Each number is 128 + 32 x the weight over its row's rms, rounded and kept within 0 to 255. Layers, rows and columns count from 0. Numbers have three digits each. The size before them is the row's rms in percent of the matrix's.

# o: layer 3 attention output (transposed), 384x384, rms 0.396, rows 164-195, columns 192-287
# v: layer 3 attention value, 384x384, rms 0.111, rows 165-196, columns 192-287
o164 094:141187113155104141069131149133174131160131137149130146101165128083170131131179175103050119120156166101117103181093081062129130118061111098149164107127159159106104171165131145140118156099059155122124152134157157116141123141115194173131108129112117140181069177093134153132081055125091178135
v165 103:155084145123147156086160138148106116130056153084150146117093131139113098140093125090173073122090182132126154063153141128105194093144134119111058152160177130162080149153134126197087121126125145142136166135128075129090122074166121113139156154127150081127138171103089095100142138092214130093
o165 099:104106119053089128157127164072160102164144155110157117101170085117148063109135075144123143123099134083151173042105167171132085135171129097174130084109090176096112160093155138109094117150017168107164185183118082155116152084169102151122145118173129129120125173167159096194137110102132201101
v166 095:071111147117117152136097099092136120135136112134167097101115147115083097118130146113170163138090026123191133168103108145160199092096137152108090163213113140162097090171151136094141117050111163190117081120049077119139096135128084135103117114143151133140102151113122151091153096100105110183
o166 093:133116121130122036130125134151122133134130064129169128131041084138115146156114129134115136134143206095146116059171142090102135121128108091112155176124168161121083168084106104113079084138178134137083149146140142135142123077103146166089113157095146081129086158090115165126144096156139148116
v167 096:070063045083154137121154133146168142084086140111134126137154147170144164117122157099119080098118099092150097080134158140160094145090114085109098127085111167111107143133119111169083128117169084084076147106076104129160100095146128119131107136174120187090092116125131150180129146133156114156
o167 095:153124153136074052119167148101122166161124087136094169190107168122145088094131136184097193069151132050093149128163094149105106172187077119117145075143134107157110174109109153101148130168141158151129117156092176144117181167095088180176126121153140082091125117133077196155132168135075051139
v168 099:137126134128140085161092139148093070123136109148126127135148070152094120155094123184126112148145121121129143088144112215126133115123063112171117147159169131084138148160164094166176137156173160199135108150107093124072091118112112115179134121162131082115094121102158122105139140129145080106
o168 092:169131172135115149134135120095144186116162139157097194093104146140180161128107098118192022136081128135064111121125105078123081074113139137123132115194113140115127113179130171110069157097169126105135147181166152096142107153134126087101147154127109129116155140164127093174074090082122131130
v169 102:096082108165096059164173129118055117083135111153128067108132163086143173107128153130132117113155180165126165098111121164102125168119135172082103139098147139108127057135136103112168118083110130118114069126082160132121092144134074096100142147114133052138130157092056187134124184166102130169
o169 098:107112103117160105146126156146114121144104075118110140116123125152121161105129108166119063119143133100198139090127138128117148142144085103142171129114194125157137136167146119103052092078147111087056118145142132145104187043168131102119108114099130189112147095103148097145136105138138151111
v170 098:083110072101106118152133115096129159155084177121151099210127085124108129125202150118150141109141063092111093099113061131138143083131143106129152189192144145204091104171167078124162089100151189125181149163060104104063135125120124116103158090126150161126111164124101105081148152119119073161
o170 096:157072175153168095144142090114181157141124087122106116098129078139057106130113110102184121127129160098121151161150093125050118093093156168127125179114098142162086134109086087178151137128172233138143128117182150180116094125185100170111162158105100190079091199106095157121104101104120122153
v171 097:127138153115126101126140150059119114118109121155161108132189184115081167135113112093051143116117079091099139061112137149161130153140134121134096112194128152062129164082145158130143129208120152133140147140075123134094093139153170149101055082082036156169106152095149112146142100105142148109
o171 096:106102120147096150110096070154109127130135139156107091162130090120168100116099149167168157103106102126110174191138137162124130172104063146152150098118196120120130069105142094163142107112114140125138114185111136130181121129092116147126095151123130083101079115168102094128165127121112180144
v172 094:156127133134146081167126161139141169068049116113098107131160141080143139119192089139114133117140106136157073143141159125100124143185121134145160115093099143135102094134208191107154139164107184087165098111098094143111124087116108108073116133120132124134091179089122138199149071137166155187
o172 096:052158126117098126112116166112190140129128101058115087071138144181185127156099114130121146116105113054130162080130125118092145171080167117124131122129177120168153147082128127094122174137132101151142134090149083165147096163168072144113149119135131155144136167095173150125154061162167121108
v173 104:169100163158168103159169130098125134117139107177192123124152043132145131135175139104140066171128118068165202145110089131149150089151141054115145141099100107113102160109105127128180189035124174142110136162148137132089025114154123137129090134125043161113182132117087121128059153103161086155
o173 098:118102144101175086103060121135107107092162127096095182160090093073167097195111093142100119132122169148136113149138151156068127130120096066137119139136108133106161110177137093167111083137138170166145119098093123085142108090155099155045141127101109158121121152166157175134157157145112158137
v174 090:109095156144116191178156104111189144116096123137139157149114106145143104158127120065203076126129148113103086096177097115090191066088167159116084128075156103078076142106118108137114066086136144142074152127087153140091156167133136131119185190151142152141049075059119074119130153099142153109
o174 091:170119099122112127114170152124126080138099145184093177175149098093087069165108151113157112095078122148151183116088129132142068038154134205122063094091083145159103134101096100082112118164142160141107128104170128107093108123135110111111126055075108101065150132144139126121187104169194152135
v175 094:062116159113140086122094152178118136123138184119165152115115121123093159140158100095179155176097151118110085132120183147091133180154165124176187113123148115169128070054151112159081116138133133129155108160182131104060132132167121155109118125145136126133112113096106146122170123113114071112
o175 088:156101089151112175143102111137110138163161085136179156148104159112136097138163111110086156148158126185118156131137170131143121145154068111163113137122099143139107147108183148144172191103075128115107114100143124141158165130204161097156119130080106129120166095159101087122153106169113165120
v176 101:089124114135139081144131121183109111097153161112198121125143092095104144110158129144129191116065173209146161106077080119136117106173113101087132148156118107155105164099168138148097145067104107164180103082154074157153172164153109110098133141066114197061091121135149139194137133146149152097
o176 102:163069100118150134123097088121095116154131108076118129170121146130156134142139103097152124125115130120161115099150211151156197199118105083142119134080074112153138101170134141152069154199103138161136146120095093122205145061110111141155153158112124088074131134120192162122116157150158130147
v177 092:139107187107121124167102163124107103068103095103165140098134108185129148108133099136095145084122190102163184125157151141120184121106116218152148148179146164121108151076086127151123100159158127136095135140127136104135149167141146144151158098143073098140112165108107089113154170135130161149
o177 089:156069134101096135213128131127178183166174185199150176099102116176101090098138098117108118151117089137110120118118109176142047170129116094209124091121093130206137111155112118135128132145116149139086105088196128097106204113119130175158134097075148141133190098115133125158148136163124163136
v178 096:110106148141153094112083162065103138198117067094098109098108127057207160152128112047195122174140099084113154092158143130106139172128177152177136109167135134130224126116177189133110122136098152130209100126158116127145109146094092120146099106159147085164075185147159161127159147155121146165
o178 092:123169115127105112106144121089135148150081136144123142101123141144114095147120130092154168079119248082119132111108102161102087147158125117090152144149207185137121094135130109149142191098111146114087114177080159098076082159120154149114131119171152103135194169116121077153157076103101115156
v179 093:161142107157116098156105079123116161135111172213068091085155093123113150133095102151165102122101133132159163170094156116170175089128170124165122138106166208113120088124116220121128108136108175106141147101114089147159112135141052128122079053171117100155181170141117133207111120127059087129
o179 093:089168107164140132081135124217082112115128116141162134158119111158163127137149124151129127154138158170105114172142095097095175171148062155102116117153126176166149170108114104137112100141104160094118168101110099140130181116122106115137177129126114145147089153080128137162167206114183119102
v180 097:115153125141136147126152067181128151186159204093113138136116158084118122122119083090088092149126158137105080108155152169089153149092134141137129134150145109113157124107079132068128086115140115163125138180149175087165127072163078117127069159191143192107106181169136128106137109116162126129
o180 095:101099102118113153149117176185083095063153029180136142095150091161164212169105146152117112111156087128116098137135082111078174109087095142117086139140147216130085116093135109137151168109113185098111118095119193102123127086166099114105136102170133137094212135090096140167124141071104109121
v181 105:120102108120143159105173090114075128126128140108167110167149157167148127111168081148134151158162155110111142067113176136087140071135154148108130126139132209150159102205140140181161157107120162129123117021128113109087062142198145071123151121117142185172115116130116161112088100098146166093
o181 099:111129174133139097178151130147095100074109069144044110130104122173130150175153160185005081137119097143125155174128131076087179112144143120123136079085191162146115102090099122064104147161164146123110122146108117161042168112155130196068076112170080145240071180146103156085154152157188159119
v182 094:111219114156174139137151160097135143127118123162161116105108109197100074109176144158153091148111122120126086111166146157101142115173137115160155119124101151168122093117150116114079151114113104089136131077107141112161163166091108101119141100149076065132165140129118117135161159112102140106
o182 091:148124143171035112105117076178147177144187094106113081188157201148118138147099105100089137126125124121116111078115162125126170105139123123099063137094120085100176088089088071149188122137076086156143179154168106119122116114083114113174159154117154155174157148159058158108122144083155114184
v183 096:166127112129123204136190161098120137132093148200149123128102108179185163180142079115122118146079160196153087118156158120113136133118156078138134120152139139117130146093104177168129143089070198112098158120110177162094121145140124056100148113065159119121108148135068118127078161114111095110
o183 092:166146133090118123108162097121143093094105132137148129094029151117145101137141153121103129107167088084095154120122143169174156135124145150218157132114089084114103134182086147111130078145108082207090148109133103101130125132128092092048101149135146142111155154143090087122165158036129150074
v184 096:175113129127106126119095072123117153149172147124165154119080169135053138094093221108104176114139074139103137103158089097150089089098107109098162124162119130143068125115064132096160141147148195203172106103151126174113137081102156116116140064143159149131194183121157122120119102117165161083
o184 093:117108142132144172085127133119147109104183106113159168164195078099153147121150105084121091157132142152107084156179181185097135149125083086143138195125123057132075055113122109103153128107115094150159147147161129100134156082089119159076118109067125180083048152107128193100106169106111131126
v185 097:101100059112110166185111119127160101134153113103139141099087083117146086162076161163126156140098063059138183112090107074164177131088131165127141100068118104075179108115100159154114143084130185150105177117132110100152109106174077124132134192087156107166146174087159127128139124110110117079
o185 094:167092155137148123100171127187083101123143093160108140143093125074083101110155103106075159106104065119128124124111117139168136143077092075124154090149143152151108144154219094144138125186144151060136095127094144156169147172133103137134157092142185114136152155147113116176114121150193088168
v186 096:110161138141137148117161144073102132144080122110147140101119112104139181107125128072208157102119079107136167124101158180113141095173087150158128089158104144121152119136155086139124149150099104183124158126113152135081120092095155123098145078152137087128114140177173164167161039140141088152
o186 094:115103111149112152127110117108109133218115072086099113103136110131152188151139196134130177180127158139169095068120125133130122134130120133103115101197153146157081179061096112151155114094128170172134080181116101082168178105151135100120134135116126147099147121138013157134094144144087080124
v187 095:091194142136090089170146115095091141122130060100101100073160199151138115096171107077162073128094135134088076095149100096076086071147130097088128166110187124103106138139112130122150124139162093111148068148103112143150068104117113151122178246103154139118140133095165134150120161144127138157
o187 094:062069065085095094130152100115159109095092109100107174151170154127137096180086142108132144128095139113088128120130095170162145175114093144136137125121116156096124176098142151148111170164058107129067173072177167137080151154107049124147131117151155128171152165086095171129184073103145131120
v188 097:136123088139173158122100142117195114133179086150148109111150078128117117170119112125140065158222115124051143131182087153148180128102159114154181093084166146167102124127168082108102094085197167163139153129141171133089139117163155137139118103125095095136122136101138143091144121168132072127
o188 092:115126053147111108091100146131181166159165098121149114149150167167123131138145115110074156122104115158073111181047119077148126109080124160130137193133138111110106130133075142164120131169108088056113141110124143123131153149106162148179118125138125162178189150086095167116152159119122134111
v189 091:116132105168157157177135175183147114135111159115102106110089121070111108136099152106143095169063136181156085085086166121123163147152123123103110148131158151089201152147119082106120166113156077093156089113149085156192110050100163157179133154085148108103154177168173168091078153132120102116
o189 089:117156066126163151138127134085175126158152158025144075139095170151180146132075126120140147160152204110161097155137100128073119071073138127117032202151074113119114195177130121098164111105100152092169149120141197120132128107203077131073082141114106126155121099127090079174101184193143101087
v190 104:167130154109114116132088112073095173155117117083158129074104119145115126106160095121138164132125106191110114132112147133091122081094159093133154078157073090221159151130098010130090159148105187155127196148142094114143143195107149159146142113188118152144066095118078131166134123110159106114
o190 097:149054126139188130104079110149139060130118073116138097136123150105080139114113089097157176164102109155113127099154134162084118090165168087168154205101122052107126105108105145109152150076138071199152118115141078155092115163090112143137118123115134085135054193125114129125122115068054177157
v191 094:131167107150139116121139109076196179173146147215147110072150120111158101094084081148130120082140119109104096100113105168128129093134035094076179168108126069125178144088145151063171150106166153069149134121092130098112117152068120087120221108195137113132088131180149167090118108170079138144
o191 092:130099099182198131115111137103169162139088117135121147149152075159139075147165174126199148190137176128141096134106091124065122129156043162164142144112128080157101108118042112123168112167129128174125130107143108185071116155135160135161087102096141120142179156115115108064081113094113079094
v192 096:101134106096111167143156148112118090170149112102132158135111114136083167088145164143082141171125069134081147157115091108137172123147099082110080153085083128110109164217079101127058106115117138092176136135071073158150157128146120070163116151119084144134041158206102103082129155151179127114
o192 093:119110103121107064089175148133186136108116149173084091118122096118144138095089072117129123131104170140127189118185122143102123167131223105128113184110125116107139124089139089122189077078124213173136140110155133178092118092164156206180140092133146179160135048120148118137138129141051160150
v193 100:125079188108094141091132142076110121148151149150189141156182136123169179071125094095130040217150126099112161077101112144077102107160161080104156113183152087106142130110178180153161134101051135134084103105122120119136142085176091066171123175067117094121139155108107122167092094143148119099
o193 092:174124095170098137119152088171150147160132112073175156174142159115148142123202068097093145058049120128110157145154138129118071172134105118133165117114134134122086116166133099156118136134155131148077144175091126092163199128138145126078131145186099190090235110162168116105172146167072047111
v194 099:106111148117099143161211141179141163155117098125125116073211124161072134144111157097149134104121097149137112079120056194091121103154124081195108132111149153100109127147114067195138111167109134154124169149134119087124113093143105110149081163156148092114102135125154174122086079116086124132
o194 094:153097140128146151135108077131123077120165103138071159127100133126220146125160115149116094180138111149112129121201143133102072148091149127132133095123111143121139113092098132156117139102138144081112064140171059166164178100177181132108128079093093097084148127121130105176135115128130107111
v195 092:079052132213146116183122108109153111153157107143114192150148096110120120110060128097145130078075115198151138151134114179112155134127170176156112092143114144155090084125167127146157127084145100131146137171143124187116077133096113039081153115100128185133061143093186146126093071135147126134
o195 092:103131128055100147145091085088148130107113097126129087131137146121103173154125117111166096101168160119116188081087117085086100192120074082105142136191145167191091089152090108181109132099149159157113103177152126150098115188126114193123096094132186103155131100088129202105148169111086127135
v196 093:098188040110125154166146127146148171120100118167106165130126070141179131137128126128082077112098142141123132092142181127153123119138127090121116112141180121125131153136105099098103154042105114029161198132044145151142084108125095154180126118082148167105094117101125175109087116038131185088